Part of a small language model's weights: 2528 steps.
Each number is 128 + 24 x the weight over its row's rms, rounded and kept within 0 to 255. Layers, rows and columns count from 0. Numbers have three digits each. The size before them is the row's rms in percent of the matrix's.

# v: layer 6 attention value, 128x128, rms 0.355, rows 103-127, columns 0-127
# o: layer 6 attention output (transposed), 128x128, rms 0.31, rows 103-126, columns 0-127
v103 154:119132064115171126154074180129124148111101180121107125089155143139118131105124116123131194124110141090118111150122126128163151124162123147091130133130126054178130154113157132114091122158142138167118133122121128132134110142144136138163139126140126155093103089110139084099134168145077108127109137140096143126114169110145122140145099096122118136135154118130114164128152147130102123105101
o103 153:094121138144120109087114178120122169120128087142157146156103164118119128100128161176172163110150100128125132118133120104081097122094131120123175162112195139116111108126125097108127101139190124113100119101135151120168148106186129084107147138113092116142143136129152089128117134145120142121102122122126143147112123103150142084170110145147103117116109154156133118131130145099118140171112
v104 159:105111136115154154123134166110142129119149143156140163165118142105143127139113109125117128083093182167124161120132128148099128120106118106122115132132161107164130172126092160094122101117114129142120115138166117140112168099107184084102129099146096158176119119164117137120092118084130121180154136120133140122173154112136153154157123100127128170121101092158097143156134132117102088130087
o104 157:121082134148108145106100088097122138133128120110144131087136145170123137117129140146130114164125176138104129096142141099129097140117118108098187106134131128120191107165140127126104154123166087121104169135124147141127131109138118142126084104127139111124123151129147168126150102125129130120139103078161124086069140143143096136120136085162119148146134135126203092129167122118116095166100
v105 162:073135126113116143153154149124144084133141108080115121147089142179178120124131099141114146084139149145119131194151143140145101114098137148136180140147168106116120109093106134133179151132138132090140127134141089173092124171111064135150148128138151105140108123129123120115113142115137107131130107113094118109099111154136142092117101122111098166131146130155154138111178119115147152150139
o105 153:136130102102170132112104101150153120109117123152155166107160092148117101154158116161139143120115094136087126159139130117147138118111120173149103135117118127143166134178149112125139153168128118111147140104140101114109092121167154075132172136091117105172128112140134138123133136146156111115146110137155130094105049152148098119082129174092141104169124123129102131128117146103110096089118
v106 157:146118112104160131140119130139135154087156141137104128127118143137154146131148095154118118146141085128147137102103130115155120128126152105197193176168107180114148104126109111111113102137157107122139112153154166094112171120140121131150149120179100128125115123112093122078159130124127093129107116128122092167132123147105141100151138126133138152118097061086126090165170126128153114143121
o106 153:117115100114085126120143122154127091170086137116170100129119152144137123156137113107145134130134152102148068177107100113081125139148119132137087108152130125155114128137097117116089128130130054104147126133092146070129140108126147133088156105118094131107091156166154137143157119135139126129168113120166149144136142164127146138130093166110107120145143133146116132157115125155170148109072
v107 163:175124101091072125082186098112109138091116122113152100139115134109097083143133115132155121107134132126135114127138129118134142115143161154140106117133140109114127162117123189144129125120189113155104123084138129133135098116127116111099132121140110120124135085118135133109145139130149118144090128090138139083136171118127138177135141114112129112109160118131073115150213081138156138140104
o107 160:156122164158107129119122120128160117144121082098108176131125122190163151080142138139138059102098113124113133149153091095151149145110125100139127125119132162127137105131147128156127115126159124128148101109106095111151122123113139128150088118168121146136107129151111144076103138138080169106165127160113141119141146127106149168122151108074128099146109145148123141145189141114120073133132
v108 161:152107119100138113116139123183131133082166144127137114071103135134164103105184137128098067122118102130160134143099126151163121134143126126098110131157129090155115066139131136121154103143137109120111124090169106134180081135150135170150138134107115122127135133178142157100112178112111114089139146132139177176152112109107121135118143119113130122160160142127131117154095133129131128145107
o108 159:086160111144136140157112137126132094117109141113132143144118163107157137094133162132110158102118128126126109129097123179124100129165128116156149166104117190099075107123117130119130135176121140168122147115124130126120125117142095099122112109140121068163120159141108121140158123117136095132147085126128089133113112144142150209163156155104162102119097138142123159118143091133077118105101
v109 164:184140113143125128122107158175158078137128124128146133131121127125109160097148125096131112105142182162095176163165109084168143112121120114134116173124113135107153106116093153106119101129115129136104131124080150137156133132117113080160140140083181152119138125088106140123111136116120144145080123133148156094146146112128114094121107150102178120104174091145155110118114109145116107130120
o109 155:154133138118135121116097112112096165131130133109107090129102179137145131148098134110107149095110120105111132138112097129145141164121124091082162098093126136091138162144092137121137132139134165120179170089082109106146153164168154144132146113082121143097166147090125122106165146141091125107116128122131122107175103122138119117150112174150174103142100139140117130112175101084127131116122
v110 161:144130125171126129152139128114106123108141160141074086151124100150155115128119101134126130121113137124114132148133126099161095202103160098091149125130110157113145101143184141118103155195128058126134128122153131184109138115119150084101149147152141135110126107118181137158095134136147112144117113141115157146154123134115116104126162154130134100098129151143111142088127121092130102096106
o110 151:140130137102125170153124096163144146122115115109172153144137152127088100124135129121126150110106128081127142141145104089165122108120117117135151147136196141140107117107130141110097130152136172117113104139152118159116149160142086142141128118118122118103155138193097149179114080119130097086118128114121177125141124137115132149109072125133120086102141105102108074088105108113154105144097
v111 168:134101142131114131125091135161106169106131088105137137125115109181109084154142097181147108105119158138136133109110130164113108117136198101139126182114108133132148101126130144116068155128142124117142160159107134117149100136125158143130159121154084139111104145130087125134129114135149155154135147167148140120167122130140103109129149062106122095142115161085154146091132111160142094126144
o111 161:123097140115127108137165105146142149103141153142163122117110155116144146140127102111120106177127130109142159134118112138121127146121138130117091140050128155133082113089131106138116080158125124141146164139138180158126080152091136115093082094114115137115141105112156141128140127088091171149161115107110128128089136147121159119133163100138141078104176130143103065136136126129147126109106
v112 161:164104138088056117161099129124135077112098130095138151140142136099141148132100072132137096152105146135141138085141165119116135125172142129104136146140112132181137140116137139128102162110149108105167117113124109152121155117153116113122139131118154126129074108184130106146142156163128136098148097136150144139091142129135148091157172142139099088144146096136148125161131163124151116160164
o112 154:170127119120147099155116155097152148125064077128136118151150100131145113137063157131128127100097123157111125112177171126129090134127143147131092139087111158078134135121101120105147128145132140129064126105127130142151102135091149128138092100126125118117136142141165132134096128108143112126177154147119142131123134133119103106133057161124111147131139169080117123136157125155122127111086
v113 151:092124114116156149105156113126146152117108156158145136133157141126103129145136128091145120153111103104121175132152157139093131141106103098137136168119142114149142112122147121108097138145093091117154146163122099120105118156107147148150103130175137144168112144093171085148131119109117128135122120121107114115126201145069060136109111135126123128123150122188140128120137079130188144136099
o113 142:142113139125165117173148147137069114091087166126145123155116121148086100110138098137143096137104112120118139138137124116150165122128144077135117133156100135126117149137156121154133170091138144125113114144126145084141124123143117135107111114166134132150138117114087115184130157137112096126126114106128150092114120171153129079105113128099106099120080113173157118133088179097160167168107
v114 152:207133130124114145099122123097124130126128131138098206135146115116152137162127141130125124073106134106134089130128092144138127144116117105149114121144132112084063135115103126153137102141111091094174130109098126133122105122114140129191170123127159138100122125139132115132140148116122169103159107111154101110114147144148154115187148154153084101124161122096113109137156134124136084115132
o114 146:115087125130113117167105106100160131127124071145122102130109111149144106142129152119128109105145110115146173137135150107132113138091117095108129076140157087115130103092098129161121118131133117154126120126182118117158152096108098176116139131111104121180135129115143107148126162093148135169214153135140116135159137150119114144139125152151122093193095126127126148103113104104138135105160
v115 159:126123106108127081110104133124121127109125131152144099140156130154125131103073176135194097090155152169089105106154151102137069115130149102126131121139162142115108146126145112107134084153133139104120100102093138081099125117083146138121175141106141103125127184105105138100136124134137132126165135109106108147146102136117131136117158105112123153116140145161117110100167163150151147155082
o115 148:142094084132123139126145187120127130102142140136111168099131113138110125134090125118162079152129112123142121110111124182120157166069116130116148127134133095138115132155144129162129123161126122128133136151134127080109099127140157134117118137121125147109121158125131140093141139161106108123115138146116174168093191145133102159132097146114128043141170088128139111124130075084140115118152
v116 162:091123146138127125111125124121110128141106125092123154143118108136109145156067125161101149144167113075102187131126141141159101112132074110125123142060123125125130089104133142080162137123127090168098100117153134148135133104071142137110109097136153113114140166123138146116166162167108107132135139114168178144136106136107142132156107084152106131094141108097126122119141104139139135147151
o116 155:155109127159133174118117144118114111111164124087141094122131102132089157152137138104156107123119112108134183146132103121100126151108158129125129170116111146069131118121150160105134120141172100089140105152150152146105106171156123125145130090104159110136105096143105111136160089156155141115106127148141136145162119167208115131147098078118148145152127128129113146120117133148094157089115
v117 153:132121102076144132106122094151152145117147138169135107153123116108137149151110151176144122124154095115153120112068183115120097105142080166121112143147148136114134148138095124139125141132110073112162139120103162119086123152107135126113145122141145158107116121104117134158182119048110122139128118112163156129135143145157156128083138093131143090116174166147136112130114139114097154123141
o117 151:146126118133135129164114135135132098105124177107106120169090140151154120098172140117084115125093099159139108131142155135135135137134098137114164160168115117132116097126093134153140090103113128116192172092118171102133100094129135094153168127116141139098111105164112118210147169110119127107157177154133123144131149119138110138132099103149103116100141150112154139137121140091127110118124
v118 157:131147162078115134130162119125159113107132123111095096144143152117096133111104137099160102111103137138094139130164192083130142135112132149133153157152103107138146118113108107142124118163117135162139144141143131169151108114145167153179111155122036123098142133113119135126161089151097145095124160114169141101134144139082128119146109120148094133159131123122127111144106119157115123122076
o118 147:092117126135145139115175103128145122111155166153112146133147195123141079112128123114174129146106126135132164110144109134142129127163134108117178086128121142123123165089155120158154123105097109124084149132140123098142149084084131160134111094152135141142081092124155102112124131127125097153083115139126120137151091118131116144123062154113098146158107161151106131118144137092131126094083
v119 159:109122123138141131135109110090155126135138095110101113127092165122117173142132127142123130099139135129136114111159125152155101134124113127099113068126128089146159111149117130117064178117138109138163105144113102145119106157122137140177112086110109142124117108115065155158122105126190112142134165121089108161112165135179161123131136138116149122107070134118135087144089121138168132117145
o119 148:123109127145146147141117125129107109172144104159144164132154112123078156142145093084141126110140172125094099090145159104075162138120161122094116102084158098157118124119100110124172123161091122130155181097140117131125160100129169132116127122146106111146151108117108096144129165151156107133130151094132130140114128123108118166137138098110174165121116159115133078164088122161121121137134
v120 151:098129100124135111086146112152136133082120113108125145095081098165148146081168116149093154161111137130099134103147082139160137147128125167097101112157121163113088126164126131091132151129131110122150152110135132174092149105116146104142128135144115120113137118072131141134129127112086153154154106119108117119145076157175131126120118116138088108179148126120099120123100125169165090144098
o120 146:147072107142097125160107134166157111151146124128103151101156160072103117138115122127098121115115103096103116088168129121101130110121109115177109149152164107100148136155106131107147116112146163099129156145142131113152129166098088102135160119105133104137121135128146175124143121122131137129129148088131140135118083116142106173154194104123107123150141120198126088118135157116132152096113
v121 153:111137128119123160132139077144117123127131134082118110104165134123109133133097135134107096127130186133138102161108138082111150171164154129127126129145133123131157136113197104106134063131128127158107160139097101122157115122136130136081177115128143097178084135105162115109120093153122109145146117177115138140100097147116160157092126122165149139123102120105125132157131154146178105127116
o121 145:123102120108127144097170163124172136144128156153166158153134140162145125140077148150096140084123083134119136102136127127136110145101106111097133140137111121141104146142128123093125169127089145125137076185154127109135082114073140136137119146122126117107174148154142102120161128155133139123080085124105153129114171114109177140096116098109153160113160168125146140131108148116123115099094
v122 165:126150106145158092128118099114175139087125113138169107171094133116114117085115137117118122108169166097089177136131132112133101059103125117122072123148115106118130156159145148106125111075104129125171143129130175181150124131141133153124153151122142079114164144117144118137120119127157154104106130135116141157112135126127122112142149143166134121136092145077097140154140161104125161119143
o122 154:133159151088132141117108135101164143141153136143151099139151161142141138164062158136136108130120152104159144154104094099122155121154087138090119169119125121102153133119094152142157107117174127143152095131151113105081133116125115133104105123119101118112095106084075114129122172129134094121138159130110108147109118076121107150117115140083146174117127119142179076136128125125120108108160
v123 160:093144116159102151122106070147124160123136089153111127117160105123136138103108128099155182120125119133152163153135120137144141126095110089118133157139093136112123148134206149142097152093139131115135093121103115116102117157142118141166160113098119167148126112141161128110149196131139149095103106141135153144131138103094138119113116105185127125157085111132160087112131122164109112097127
o123 151:117106183126086127108134115100131112129091175121130135167113119090157127115098068170133142180107109123141156098108145124086117135164086115127125154130146142095146143106147127136123104176149132125160093122111127119115150143162162129142146137133119151175176129128097089149120107156141133128143133078133126148160175141108099134088140162087136113144129113107140147152096139125110168128129
v124 164:120145116119139129146111116095137176122104125110077168106115079097078149117144124109101107098141126142117163138131150153124141095145140090118178118122122150074148106104117166111142128112111130107146125154160124123120086137144106085079099144144143165127122157095153183103103110134106132116152155094120138117134122140130135113162135153110111146189136188119133119101164136124094122127145
o124 159:154113108172102132137176116093125173140140198145095096102076123145114095166149160144070154121158138144133140137125150122136193151129135139152110132133119126123127137122137116103126127158154127089135088131123121173130171156133108127117118143135109121136092109160095117101136104083111068139140127116152119126137123089139120141115150129142132144171146166102110105117104123083133130155109
v125 162:130141151166143105137128132130155135165152138118129156075133143161094103160120121115124174134058114155136162084154103102105136114142127137112120138106109080108136081084133160123114139173133149099139160119153111091144132118129128154128165105122124110124128126131128131145096087093133147137136092067165120155107124181147146176132126127160177126129160132144141112141138124143127158121092
o125 154:122114147113153160161125122143107147120120130164121120111114143144119116082169156175115108157122113108085108098154126161104121131058123109127118120155118124150100118083146195160122146140111116112126099119140166152137142175136119086093124129147110132108135107121171136082171139136183091120152117112140134136122109149106150139159129156121154164116121128098166151127146125096129165109166
v126 157:138133130131094142141097139152177078106174138143136112144113101155127113134163156153127136115074108115109096130119156107116111102136105141116139139117098090140117153155200102145094136120146144096165133147116140127122101095160125129093076136144106132115149159165142168111127152124097101161141105181118087137127138115142153129125135114113152179103137171122152111130173087109123130131133
o126 154:099153136141106119093135132159116127112141139122160073090129121102167125113140169154159140120135126133151110144164145134125124110136135141146117149140118121157110132141139088131094134164100159137142146122119124113083153140091138143090130116145127112144157075128071126142100186136134127137088162096110165119110138123128150105165112140174122127174162087085139151133158171099113072126117
v127 152:083110154078124123105149106115175133109130138123155092152173138123119133142149119157120172118107129096144118121155175122143151095089100115155100111146107114125128109106136131132151147158143109129111132169063123142145118136142159104130127122135157126105111135136133124084092134163092139122113100075093134136157093173179148103078149129153143112112148136128136144112124089180110124123153